Each number is 500 + 50 x the weight over the matrix's rms, rounded and kept within 0 to 999. Layers, rows and columns count from 0. Numbers have three digits each.

# up: layer 17 MLP up, 1536x384, rms 0.0387, rows 636-667, columns 192-287
# down: layer 17 MLP down (transposed), 1536x384, rms 0.0223, rows 636-667, columns 192-287
up636:463504520487445465439534379460408470487474515508469475565501458492492534518541542555599498529553509428587511490500454508422539512444471512489510539467534521576542410573531394489390490548483460330550471472485490471573516479578518497410448489437410392468516512389610521532480529470547557459
down636:541503448580545475369546485502510517550612484434516511406475535559478387462478569526528534493527438544507621379482526473510484494516592460520422592574505474391544680419511670494570604534524520424561483399455468440475508449466478486532430533524448553517531438459594400524482525485445477523
up637:481496444516564496548560496534549497493482513608497543451571472471500434548492377456411530514499516565539519472466561364480626502477506462509505504515496440490540513548489554477494502417478469506482445470420444561550513503474490486455550496542664584448488517519475543546507410488433480355
down637:493389519552447545551506453544460512557484525456541491433460552468533378453562532524562522525473564408513523406588485528496363549473512518439420583527512508414564526501572413471530541616468495515471505616487587511476486490588490494477468511520435418538462581522569518534468515487451547500
up638:477476394468395521512668503548530480526493542462541559500498386607554469510532419490504443530444527474630542506468505435460622485456587518579571512497454528467479392521500412480452531515457568501476550407423544498510481588442521503517515455504556566418527550600459482530505561536504533424
down638:513516522494559504547490457618436506526422529394592447489482495442468460443512499516485499536503513575527405457552527498487442532469437448457536554540447526490464606493451511562534568515514530520499456535539489558500553464538464428491429442429461526496465579421411507504541507560458500486
up639:477472501522450423495550587479505600440491421579518501418499490533417459576494548555494468440545460546469477544477437391495480514432495446491563414483466493446515417469446503500482441606525579514490542473483504490505455533504529477533490494583557420521513550533476549554491503509534596469
down639:483462549558508488505505516444509432525518473476513501484479595477450587542508614461473448491471543566551455565498513539598590503552521484464540541480511490491507486504512535453511501509433519439533482560521492488498475489543516545501467480459488473586438508558519563478525479503457482547
up640:412472456515517484529437498419416503424492448488415507527528527570445479544520468574446502477534489592469540545459463441457524569539582581512429499454499494448495421539416415528488430507505530411496509426448565543410527454596512375499514459569502602598500560435435623620596497426475492462
down640:495523587515443450524483412539453544523546540519454518438432532428443557530457397533594464514440562431541553478490528500439537509574673479502504521487509596530474577489480504539515442472450499611495433472508441469515476461499526339539556482483519485469432634599487548546538443514534453510
up641:523484452504437514520505551488507399578487515526545531536515471405537552503433485517518537497504322564540525425545550455521513488466510442494488514546528484566440569479493532512470462556432482570459434542571578508500457526384490499481412502521587441494547497517496518462457530538563515493
down641:530525456496503412489469477471521483497465544573560459490496382463577539470465452531607419566544538442469453486431446423433484472489435510578463591465498558633450465517482437485540505568499436557558501530548354526432480467494515512545542405535493494488505444518492582467496490489533479481
up642:486506508528485516532477492447519543399469501563523534487498495521579482503542530546447466522490529625445436533496464495508626515526522408554506577491482579491606551533562598459569407570458460409517511463440459604486540526560536452447457446535479587429521618443618492590493534474479553555
down642:480606572597400514463451514491437574522555430435466361412518463469505486510423486410588454513488485451418460500528599463455496459469506472516527546548526532552450480515496490574523499454500539552468526450597496518483552448539529517563461571486515453508463545445466582507465560563539525473
up643:530539418466379530501506532534466450501489504500501529532517522507526438455462513487469519442457506492485528504467578454482492405571471467543469440496446523496566519552489429460555450492541564559519492417542491477497509461453509526527492553494472565535489529506447595521536438533466456393
down643:487519455438443423434525536522495477435545567508526505478518508507485491481560532486570519596465531506456462466514449458477517448465452457571539539527486492510496492443457542411433579522487518437534468464501469509524534486562462532534449473504447554484511574497559470440532434496485462517
up644:564492532457394320473450511461540395515600568419393442507479428506465430517595550491543485580511458578513517440534474490484474530459491533518454498603437456461568515454466497410481476501500493515493583487516393459526498536470468613455529534509469541496464496463512519500471508589560521551
down644:496396404545559526449523450569473460458458553409493467451483537410569489437550598565561479429436445492344440354521462455502494582504490541477422577500501650396409448409506412436477466579521494626491600537594591464580444441540383556498506464491505427454482428480626489588430589465404518554
up645:528485552483534520488472496522515597455465468475522570567511555462504507520502424529601389502585514570449504493522497434463547559507571498498456545571441445523459574540506505572486523538530449562542441545507534390459520497400457418460533459572493555511502462538433519487600431499589476525
down645:561591454516395455546571546486505361504500558530584541461599524620569567444454554557428528465500524419467531529507482535464448478607504541458523443457523509528463515506491495409564461451530480501457560489540532555490481531551524419396534528437503463500455476493542411503394501640461571431
up646:486510565507556528511557487533466537541549485489556546514540515507505456482481560493552433476433481488438502424590474395494502478538529497506467480529470494551518497525479498515579541445450399540517482504415506418475433587380562482466477479452622559569505519459537518502576498486542443491
down646:416460481514488480472476491571462506529482476501488471523512438438523480514538462556426500495502493517562479521509467482534507500503474526453482503498409494502492481434431527502464507495499594566580494486481556444465531498508462577446531469504516529439476493500458573557531459560485522450
up647:519552456585520496488537474549425492449496587514491520554502407445486501492444495481507577541498521513507529527491472544484461453540510604524545491482480505492520572472412545478513492535457459474429475508390460557458455570514560526576502504574408489443433464456506526501633463501572423555
down647:474498543431496423426570448694526435521476539485479473478497543549543462567575560476405484426536536458512605549523479469474490494480500507530464583501578470533435470477547543529424457554461499473520424524535540422475513450455458454503471408509588507488556393471508424500482584477466441504
up648:485492469488514498503525501432510469495486491460607494528592433481472460571530545527551534578554455454524535417568518469532505446452506457510460500512445548485562517432555432529467567415570507520566493514530568434543491437442595575578524450468586511462511534475578526527464492537425446561
down648:441503452471479556512467542396462538500533548563483543527447470571478554554465595550483495525427549448614465561517429539470548531573481468505505626462490471450489460508489562405492489528423549512468483437430425527500618482584502418495533545442566511579450449536486506512510593518524576451
up649:490451485554528477506501448568538493493518508482521451511395468617467455579528467463472538435453547463509559478574460551463476543499480507560482516493432484546493435464625515597456537599480527456506456530450449520478510619543572483416532480444453517488470570488518535456544557399511579429
down649:364506473480484525440547527703527588522497510461439507480498475444548578441522580546532488487475538450528483509529494450444439510519470481472545590494531551450418450525548470448503406433504527480529518450457567492521517479470522470560431426521539500504490640484514480477526650544464493581
up650:509550540445465427544461453520449533545541533525393501535494442529637523484501365485497504510483496515488574558567483485432524384466454415523450540531503474488541480599498554489516461515484453472510460589398556535441434443501532539525505562475584451503455574579533532532472482453448484421
down650:542491519528458573535480491471535386603405538502561483465518523439517492537514451550545483487501583485507425480398490595522474429456516493443484578514509524525485500427535520514550476510535448622511577434514496468502511543470538469504509308504471425448422516562501452498457470610521474512
up651:449440507537513439550589550442522547594497433453524522493504518566592543545575572467520447549550489491462550540499489525508506452406580457470463428415476461525459621490467479535411493442493517442505457505533515561512531470396513561451446509479472513518409514460609504436472531426544485543
down651:522556536479500552432493419428513485445470628558573507445523491439477514526451515453555497448539464471484452481403466514452459507583432515538441534526512358541467412497626491482552573510474504535499449453552445543562518522565500490416639451574529530497525518475444510504598432556433485473
up652:538568554511495450566530517554499449471439500499489509541584446494445516505500446513456422500500486526528476378554551529502521497467556513512429514504461422542526483554498399519456423419499627458579393415435561457495558494500481489428517494462530588491471469496455490502465464399496499508
down652:531513478392472510530507512527489460426450462441560524503496417492500599426492448536619526574457563580504532554546502461418491420557544486467538466436487546490538600443501471508579542496517430420496463438518491514459516508439503556586502566532483489535506514466550407521530464522538534409
up653:461394587571488534548483624352494539549506479570497557523582407534558504548501421441522535529374556533480495524552609454470464564569541541531503513561499542562454430511595513479503468456514410494583498488474458520486433522562517421411499495549505598520530463535461500458545503529524575453
down653:452496532589539415519467467295495492518451505488480479454486481556441610410540550495503413436497544389491578533588500525650481488448491485500500395495464539470511561496498530494569465550481480528507538512483501517467520474489526458505501501426531462442469465552496428538431509546546363474
up654:459501486503422443477500504470429582487622435480580512461520504442460599565505383450393483555399468507528532458538610376486490501582461524640500447495449421530544494467570461515498575592518560482468541504540463533540496542484537514476539545498526505467577543481534577610593548535454556481
down654:494571504427494566440565538427555499558551491511595412567531452442411435531534501408455498522516602455560495530527538497451531568546490442408478474528467544431481540503494485564559468500409401570506508477404452470413440508396485509490460519445593508447437611441507529381507466414585496516
up655:519426502461538611558499482521545470487483483419376389425531524545580461523455443515492475461521563581416533579464533567477478474427548388472494468508521491612481518550547480542415511406566461579567483520542516469535455429477471482553463508580582481510525515417415563487504511595464435449
down655:450573520406487465581445472518481554477481500372519475506495535523494513480505528429481434437485485586497521442515528451364476516444516470532511466449517511450480481448464375429475608504543491524545435571522508552435529509492535467516325478504538478516487502514549455531391463469582561533
up656:538437600478490589500462460473564515607494495622464513498515551486491500478447515501528478495471501470561491499556463485479493556521607515502524527457523413576576436561461444561502445558545523460453558607393467540508466494472541505573468446503497475469509513484525536566557432516495527496
down656:454545451533564468463443502540471574413528502501464484550442524557500541594562491526519439583480550477495594450456501455508509448453412527464403413510515523494473495520623550489395470412476570507482520510497547421452491618527494495504540513464475500615498469443505461506560537470541483535
up657:537409435484546470555428429474472503485580478523583483491393490510562535470537398527475476450385481458495494463550477598434556492436525427554503540556560431527466455520514567464544373451461427549504405539470440571590394591455536414400580538425546453509592553554511536525462502555379448437
down657:480537518488510493559425553512477502571462476537441426517496520437466580543496508478494474567536460549539582508515484420517456548512496441461491486429519555559496440461566577556488542574436461575474434505538580546537502473572533544452564505482512474502480435459460541529562543468464562594
up658:535431478517420549502507520485537459473525528516482463496446391480434575550537466555561449573454475542463478496512530540523465499475472514611553500517483445474521562465592497472545489503529445519491565474508543526528454467486482404516457465453430539434476509473478525465538491622456534492
down658:500488463481567553533438454554488513466459411562542560471482502592511445461445525477430574525496468562563502498476533519492579546519553537456546469487526462499558554563498535489487425487536538505507455410538488515474519477465444480499458462427486496509459470453435538452567474492505531541
up659:500438516546491478583533496520495453484501422525502466610465480500557418531451468520615452525525521508576591475480511547468602456523510519425550541468517433466530479454558503563538490481545445536469569489490417507433437467381513504485517519469501468516450484439480545449462486535494518483
down659:525538520519594466535426374681539531484508506418443425481526427540472410558500586496495498454489553567542509457533421454480426444444490591455475499509484533539490410480465562429530549481480492406498478461453510478476539545529466485467489456549419539546484548464550520498519473497505535522
up660:534504593462486552488538450512579536423480560457529418442533442516494436491521522560443573544393501447384555517452459530454519540513577474536474527520463489562450505466574531512490547436570506456526428473556488445519500624568486476506540449483473503526441519479526490487555496452469499435
down660:562356483496523518569444600474494518523530468504520592414472407446528492500448594504509438458492548543496454405503570480510541468479561454373542513507562410473454470545415556590527445454590524578504440377482512485374471513515514508580502469439481502437490461515510513439472474539436460465
up661:438489521474525457525393501441558438397480462511569410476443490424561393496508524505517439556537464491575598524537470460428559510554551378516463477445457476631539567559481616452505529461516561524503527566410606484506449450437413460561512473482597504557456523540541491520502468534467525552
down661:571454529514454465557582513602565443571476441470523523500488458459429434416562489556554514474550500513452331524381470446547316598618464581501517447536557473525484451551426463466444562563416501503563592485525473435509439552535489517496473492486533476317316495436477443392568467435413506478
up662:487550444453528519465602500491513534433452462477546494488452499579440489499536464510468431519563526478610524502550510576524455484505528522488562417442487494454490542491492500556472458529515512474440550416497557546394538525522425503464447447507425543498479524466491499470546490551477482561
down662:522565492484540496443454515556528505510491564516543543478542567573535531508446525566487514534486505495479435518483487518497502517550405536504537514494473458504527429457639520509520496444509444549474470528521552434508501502444479482508541422439581533488482518511528469532537522476449495543
up663:525491480402447468490518462489532464535610494525448482504504468546442511571573540514512546463539434528557535513547547474512521526531562475557475488525418435528511433484450480480499445465445545502452564547442552391504454467441554511395501490610519513546515510433444525462466426507509544468
down663:489487447564572426508446472419473502455498449449479467516542514480522518474550444511505530508503397398577486528459552534486448520551533507508560498568495490415590528528547544574519523439493536544453582512482440503544553550415519504556566422477390473565405583536480522505478472440472513532
up664:523512462536558426529523495509491476475477559556500444555568542585507450511558400508490429531511496535555476483568489392416454455394458524475411433535514466474479550564453449491541426517453589501424442469384457557557491493536472428524460529485463412514519522480429472474490436515538565504
down664:517444537538527552534487503441525475510552502547494466519467479500486526524525547465494494570504498501444544554547495485499549525554512446525521540486558435460574525516519539464549578534466506572497484469543553466527495504478469475554517402519511566524486515502487505488523481482485477487
up665:479438491438452568550458499468523522559507455527541517447596435449357494467559458594545510472475514491525589441536535496494470393438485460462483404561448483589483422540505507479555537504524520492546549440446478554492580488529480453492473489530574503467507557509548482476527554529471504397
down665:473523479483497476491540565492473466510483524483500490499500515407526522491534451517479533498449466503418546491442509578547481554608457463508515596516505540487493466515533421464494463596499492502492420510434448443504475501526548512563523479519514532454489528485486517526438431492459461574
up666:431492475477497438631475449473523564483533565572350499385399544628528487516473559452488587508504441434542380465543526452489489517504522398556448440451537541571542463542480528531525478466510562501488465431467551597492500509390476547431465548522434487541487517480446505473462475525532516402
down666:623534600415473591472509500425518607466433568467587458570495465490515587491546474446500452532463634494442552508477468474479528501510498449572534485545475583454510526464584489462505474469430466439431502520564485444485513468507496503443558527531630522551597578416529585417522423479492549435
up667:404456440462598479659536525505535516420520514545447624557520548566430548551572478492558569461431435571503391495500594480495594407444594533501414490587412490553462481417606499537622496461580452565392500557464545580544482520525640425469485577531443521440388520553529519562580410393527425513
down667:441514437555480592360467452553440444356702514463368502443395511530628535489500462497404512521562502415539547530523523514471482536481473411555549474515561444489572460484517471472482550469389535418568485380586430460522483484469574459499470472423540544595493619554425437513463459618500569386